python train.py --vocab_size=8192 --norm_place="pre" --tie_word_embeddings=true --parallel_block=true --learning_rate=0.00154 --schedule="wsd" --decay_shape="sqrt" --max_steps=9522 --dataset="wikipedia_en"
Each number is 128 + 32 x the weight over its row's rms, rounded and kept within 0 to 255. Layers, rows and columns count from 0. Numbers have three digits each. The size before them is the row's rms in percent of the matrix's.

# down: layer 8 MLP down (transposed), 1152x192, rms 0.0884, rows 329-375, columns 64-127
# up: layer 8 MLP up, 1152x192, rms 0.0891, rows 330-375, columns 64-127
down329 095:110120142120129136137108107106057092124113126124130100156123143147107076174107139162155153098191125088157102113136085116137118159162119088143158103142167165180138099134147148098076158127180156
up330 100:114098129150127124160170116117085128071099151056095076121123141092105145099157135143127127214099012145149157203160110124170156126138125083117160114121094089111183165097091148172103100157141172
down330 098:194145156148110140113126133145125142218120114117167149176090100099080135130102141103081106149075116128180191173199176083137120126081063121098147155136106100146118142043101130166155119134136096
up331 086:121101209100135091102158155091091137128201166119135134160099156130177155137090114129153110170201120100199081127132145056151094105151114153145121121147161136091221133141160108158137152157114094
down331 083:138219088173181151134072077150128120097142125125099067122125143067167106076089132165122169112119130095156082132142114105108157134112126123144105146102146130105092095127128168108085113149192174
up332 098:142148123132153156124149097141145112084126154087070163158130149062074187122126167128162139140136159161146118120106151122154152176114121068146130116129117121153147119146136130144140085230128033
down332 103:119202148094094106096100146186103165206170179121161143084109076112128136090159141157128105151142159178145125156085092108114160171133173149114117136128079116066103152109080152107136085113113124
up333 101:121166185111174076125167112164073032139196121187125102086104131144128126150096159125073083162119124169149150148129125070160140114232094156128184097176142103122154154106090173105115130122146193
down333 097:123092084176101097169150167167157067103147140125116076118105092106133124117076126108102119076163113173099132058100153155104144124116081147130103129146164150128152163178166116175193146106104094
up334 093:121124140163159203086162077196109099093137175133137140092127103127167139193105142097158117080175127129086110134085145096087147122141110154125122165137139115099166151116145095121117158158142088
down334 095:160130145112162207209143161095093125135127095157127182153103154098131144103134152102160145130161082092077134062132119102174121109188169137069159126162179221157137114187119151117071152158157122
up335 108:180124195116152078132124115151110155084184112131171123169095092099109147177117128117119089104104120159108148135105183145160104100161111150102147166136139131100150146099111072160079135164137161
down335 110:135104085094138140184103136073112096146140151102128178164144159128128137104123052047120137154134154123141123099140139154160119120063167138172110114138153159148140163191154106134094154088131042
up336 095:121071095130123096152119170136222065169103156090106077104087219156115136145152108165096135173175099121167120071142125115148120090114127125149139109131161136122142151223142193135140151118087151
down336 099:167147168191136133136146088184083135105132087161115155059162086057091161112152117133158131143097151133047101148087105131098145094105153105077117161107141073152092108103140106079086085157144129
up337 104:131116134112179124181168096173125113125145100127106129162154161140124164157078119135139113140221136165153151142076210167162157074158067143153117066107098119139165124139138129128133154165192116
down337 107:071187095125134111156053136075131137114143204103129125128145119159118159132125119132120151131137132062102115088096154084135159121135149116130109131079131165095134199122144140103149153098133139
up338 099:092128166116077100108088146093089116126132124130109146142122132128138135140108130171141139069153103156136124079113214180157085092143121169140132110203139128156150163141158095153052129177135095
down338 093:122114109180126122129092122111139139047105091130113114117083121155127113089097174152136126244156095111089122137089140161138103199173170138138173183128168156137168092101095125122123125093168113
up339 097:176106107146130074138128078111158105126167102062072133130090102088147185132132137117136148157160092144137165184109149091108112146143168220113123119124182140111133146159101129175124141122181061
down339 095:118046143146144108124143196076132130067157132118128158131145083182156109218085160148153154133080096206152112082130114103128150135141110101146127169054064102099100160128065144205144107142103117
up340 099:124157120149134072151111123129129109109118106116081158123091155074116186105095158151070088204105116134201208184122198106118140159150107070174207134111095095123123091130116130130161108126161098
down340 098:079118062103120105099128149158145123172153195140128080152157147155125134090109085178164092117105090078171095101141054193121154131122152143202110166148099121184144128214103096169130142160078141
up341 100:145134110120102104127095166138122087137049145118109134082130111155159137167130132140121194104106155129142184150146156156190231135199136143147120094160130110149105121115102164144152154176132125
down341 096:148164147113129147099073108105122160145157092161097142151088114093090205135181161135124123078193147091144119144124197110112103129083083136142183131100149067115107114105126104131058132094129162
up342 095:141100161135102094163105139139154123084140144106148155166130077143145101170100142138143153102163107130143166125139122107135130002104158125126123111100079089142175111126096150122110158154157158
down342 089:123105180102106164140125185135073091174132110140100099130142138068094164125119092135077110155150176128097139080149205148059097086140147133122097175142205155118108109168130129182084126110049124
up343 101:182117170163123127108121147193115156144098076070128099132121156099139067123104152177133057089087078146138192156133140148136168129113140139148114136127080125112129153088092083147126151170138127
down343 101:110128133078105127184127112126167118131156168137107131097075161193116199104065148085105179137196164161089120101097175136190163092136143139124179114231127178111137163156136151154108155051125112
up344 118:135084171086165085169152129110086129114104118122153143147104137106103132148073109160130094142156128174170137121098158137135108115138055173177094124135133142147136149082124071126162136156164094
down344 108:178119144122141108154104115129137112129150115182137213121118145186114132120115000116134151146167150108089122142091135116129041118151141161101073119155098255124127164128129121115140120119108121
up345 109:121104138090140149099095088151098106183141152129101097125110120127140103176102154136142139121163136164200116079154163125143195065173118118165169086112084087172137091148184119129128157112139140
down345 107:114160111126072127132174124079120125155132188161151041144124151091148121132115204093129182144090180119154076118182081123146101086144102101129141151141148133119101042120117102143131138146140133
up346 094:062175117141128127139159151135144131105074144127128109092101130121111137140120126110158131164140141142169092158112114112110129108146087112200127139149172081099150186220103132140167090190117185
down346 087:157130160140128088136118113182113119105154152131152100151142144124082165150121093106102140091086214134138125090094170133164157182114138082064130130188115075113082157044170163178102083087142138
up347 096:163127132096166131149109117151158100078102105147081153093114176140030144165082109117154133133128068164092139136123140100208139084162048116115123108087098143125112147139134171158126138119151092
down347 094:111144157116171140122129121136119161148134134143097146172078116139221123126124147122102177125130110129149132158104144070109165124108145086159144098159118127151098131102085157110100066101166144
up348 099:135135137127214166144162077152111077163152193142102146092115131098069124110142121142055124127127160126113116139121145106123137077060086139182137175129161151181101170137181047112096140118122143
down348 098:164126163115149114152062173099132141120106093113128159173075119174069084121141115195139062097118073126169087137165139113211111104178135142119142129186172107111165121100106144147122155133120209
up349 094:164116141141155119098217084205083153190144108117134137060111096139131087167128147138142105134142143167131129095089095128167141099175071157166120132085144123095134182160058094099121096195172150
down349 087:149125111101129108207151171123110149121130122158125151178124132121154149080174107132090152105087105133114133104155130165157144123105136154100117068146137228208109138148093133183034168127115114
up350 100:117120143133170110212136132130148084105126150144072098106137117102103164121100114164121140127168083158132169122166140146144236070147131097178117081103113133119189126148094106129103152135185110
down350 101:122114105104083142085090118126080152111137191157116138209188147114111114151105131157162108098075135107089122141126183093119149130115130103138132150053133114091146204137094184142122150133120113
up351 092:168148138138119078137118131094158150139120165140096102090128128136110180099097195141154144178143143078093172082135189123156115119105154111163149069139145110140096144173193125153136146138138068
down351 095:118094135140083163163057118141102120130157076108142131073115079082166089139211104113145144137155103146107040173139104109111131087064092098068092120136099149139097151102126119084090124126128161
up352 108:112191148151065105141127144157073147163129162142142076165076067089110117133147157122129116114095106094166195081197113095130085140126125130086166104116099076111154161141107123199101089115142153
down352 097:105186163201198122111105118102145160134118119146087160126102137157103143135097110117138092101151139086107072199143139152092136066096089125148135153058162105110140128149170164095145122166122136
up353 104:142056121106155138143080146079122128079201187160111089137106108101088133136149142137137137115153116112113118096130196106079165110094071114175118100155112132159176128156147085135130086138118077
down353 103:129184092154067130132118185142113162157108120053164158088140141145168119091111135101095108127108175080156166121108102171113127173130182161121158063143139134122120109187126176128167220137117152
up354 101:126160180176084154118145163132143061123136119098123082132087133067126110149107176178107148168172132141131137117140149086087156106092100110145163148192080050139122178147112127188145094189136093
down354 101:137138147065134133141136098097090095155135152173133121169096135143137150054142126086152146125140174120102131069132161103109096115126200110096083124111092154133139169073182122140141096094132164
up355 095:097100081102134144123130143136147085175172175121098066127107139086102167114160192154061138156172096122126101118158125094179170141117126111151206122141127077147123142182137157163091106104097156
down355 104:204144161160125100155107127070102184120095098129100210170123152162136097135166136170145138112077085139141164176107121163150091127194055129109074149147127208128124103063118102148202172116147122
up356 097:070046141167156131116130140127098102138166126107037096163130104149078189165097122110157142081166144168126132139148166149140128168147064182166111070079112132149143104123119155152145146109121102
down356 096:123179153116089162119125114092121142127171079131161133080150121055159101149115000125125125137161127097155127124101102108120133111155160051092110163134113227150119138179167139100147110175136126
up357 100:091142166085150124099171141140078101187128112098150088132163166165134102170127139122114130140196112172165100126107151153129102099141120105187109099113110119139183188135133105145112077154181134
down357 101:141118087169129152107160147081120124099142116157132129141117062130209178099141221085158156109104150089151137195110076156135138142086142108057116189101129096136108086153129048107113110138135134
up358 102:063114156127112110108117090060105084164158156126128137096106158116077157134111157146136120122102069132173187156104141076123166159103156067137167118107130119149150199189106149109097073126123109
down358 095:118088166118144166091153116157168154080131169050127121136139129156060057126141108160093084105107133103150115141202180081108179113107139118122120154148123086162183129149054163122108114180141104
up359 099:106166114113086154135128109174130150207121167132181122110118126133146138146115117143084082180069086145197177125138086079206118094123116142133140167105092119103103130118118182107103110123152131
down359 096:155086074133168152165141127071117064104092095118105143162117075083107121127185111052136172086190144107139144118141145136163105172098141117165141077125145114143142147144140125127156138134146120
up360 101:103160148088068130163122177162092177174129094103119135151131148091118201195140125171071142129160097117094140082159134128143169162125127154145130090122116124122111114174119163165036131125176069
down360 098:162195111144184075130146106074142112102121138170123138147133125118072105154141076080159140132145154150158115105093153174128096150165053137119101134057132181123167162156087124096067134127117092
up361 105:148152123131135085236090154113146105118134097052082084170143146080108149096131151129084097139121089187151158128181157121189154108137170119167221118148141091096111144169130135156074057120125109
down361 107:157110108089158110123184131109042124113123120180129192144093085198127050121159116128111186154131072148169083145122086148102072100136131164129089122173135172187124107157095138147137149157185152
up362 098:116101155114098115094185099139092078168139125096114114153083168083123124166135120163118075116098103103182153138142098109169088147139123164137136126114108143097211157132135109168133108141157081
down362 092:124048109167182123091116102111069125120152129157099150102096158113155089092091157108163138129098135116092113079109138136118116158084161097123148142132118144107192129081098182130135141196171163
up363 099:091105125088079138108126150104130129112104167158111147134125133082073190126134154166143061194092115141172146190189087052157166162108133101150148125056138113133170139170167142138111156097126087
down363 095:107120121132218072108124147127148129117103103136213116139181134161126025124147166186114130155140100155133112135061167102195115092112119079126123153154128139073149127053096107098139178091102183
up364 118:190092111149154158131070114141099085154180105072121112109087140042075168166143124137128153153147110150143158146193130058194123099132073174169116140086169117156210141103150111172149078180162058
down364 126:110150075150163149136088164143157126165114166102142150124106161117188131088171199110167164117148149159131129187159106101117110118127127130162195134094131112139145171085111133126086092132151099
up365 107:047123114128120089160082173129134124099126101071117090122126187065110161169113127115176119179103099168150144143167095085183177149171138112098144066160065106125196077099107100149150135124190103
down365 109:087097069082126200098105128150101162121165049129163107201115135112108128138144156100109143151123152127175137141118167115155142089069105084135154096128135163166065157120066143130134163103173106
up366 102:160190122155137075200144128117144073165074113135069150173153153064138105115064149136101168137128082145127190166161195102109097178140114110181134116147070121162156128146080172138159099138141128
down366 094:103133133122189081182130171091153192162116155054188162121106101129133057074129135142143073119158121120128111171111140110171182089099116150130092116100111164138075158202145119115096127157103146
up367 096:056097103108198082117076106085112161165116163131096119192056127105141140144083132117115118152155190094118120124101202136129125065071141109154139096149186120134107207123110113145113143092177103
down367 097:130113075127096146138160106150111129072072084108112117109168095117129122131118153163122092195104150134122105120138090137180147149136074135172116127167133141185136157109152092127167132169052151
up368 105:133081185117175099115185079125155050205125156128155105136067167121125111168133127149058059174182147167099137098118138086167130128126100090164129094161138144152115151128146097138098155162130123
down368 101:153133146178151107103140131124149148105152149089100085168173122152158134106095106163139092117098168101156110134129166106104125152097086154144069106121107173144112090157043194106103169186100131
up369 114:061170145125088081175186121142144181147126082146108134145123161104144129157116123140131111161113166122205186117129130075128078087126089114104165089123157076155140195111081104195133091107149126
down369 110:092132077089132195123190103094129120110114120169091152156186084142091176102122111098126174154138185044152083109087158153139093130128110134189071144171193134088084143110152120152162112111178139
up370 094:097136116143148087116124198101110096139184110143045168171041134129120103153098115144036155154118084149135124090151101143120148131126059130119116095178116148152164141105066058107162139170154122
down370 092:076191153143104146144143147166115111129155133118105117117113099102094192092099083192103135146105146122160131119137158153162077136130186130093065106132161134181126119165153141152097104094151104
up371 101:126081194153130158135172101153088105153138087122089134132137205110141111094111150184081105194123110141137157147090167170111160065151126107178117087161046067153091157129134102161130118169100134
down371 098:155151144131125146198136130163152173105104081174096125147124102194170115074101146082135074090138108126154110109072161150155118150113127177124145140033135190127139097181215092122154178119116191
up372 101:128114063178191136084141147140144160073171129157120118144144097126124167118122155144141115086139091128117159132107136121145153099143115104201155132104147131131115182114165125186109135143108094
down372 107:121132176115140094206126159149158109122147095198144133141075115117126133119088102129094193164128139130176151095149116119094135118145122127105091132168157184117121158106109128086120106093117110
up373 101:150125139096163132078113148118125142137186080114109144139099161104096119117127204137179129146109117146100114149178170113168117165135116131132159071111134074107126184159142101175134123152122098
down373 102:161157117140115107198093122202140149101109042100149128124132086092134172132109079108126069100156172109131131105090068147146096077140129176107086124127110154193102086133133104080151157160102081
up374 097:148123144136102111087103142214149134125197129090139124115126151117109142136125124126149150115085145108138164030111105113166141146149147134075132135108136132110160164150148161171166110175133104
down374 096:183166098184145098134133116108186150132138095158140112088127133138221128085099132142132169084119160094129141128143117135130131119123109154037105132126152121213068106132131094089120103158140159
up375 090:099149107152116075099170067144126159123124160100118105165166187143123105182103133231144079176125092143130179162148142070098067179070072132124112144137183121142137104127108149203138119157151135
down375 094:168158105081151135158157113117237092086190122149114133155082146135176136080117122117081161143130135083085099115107127146207074053139202128099147138128115181108135176172155125097124131121089102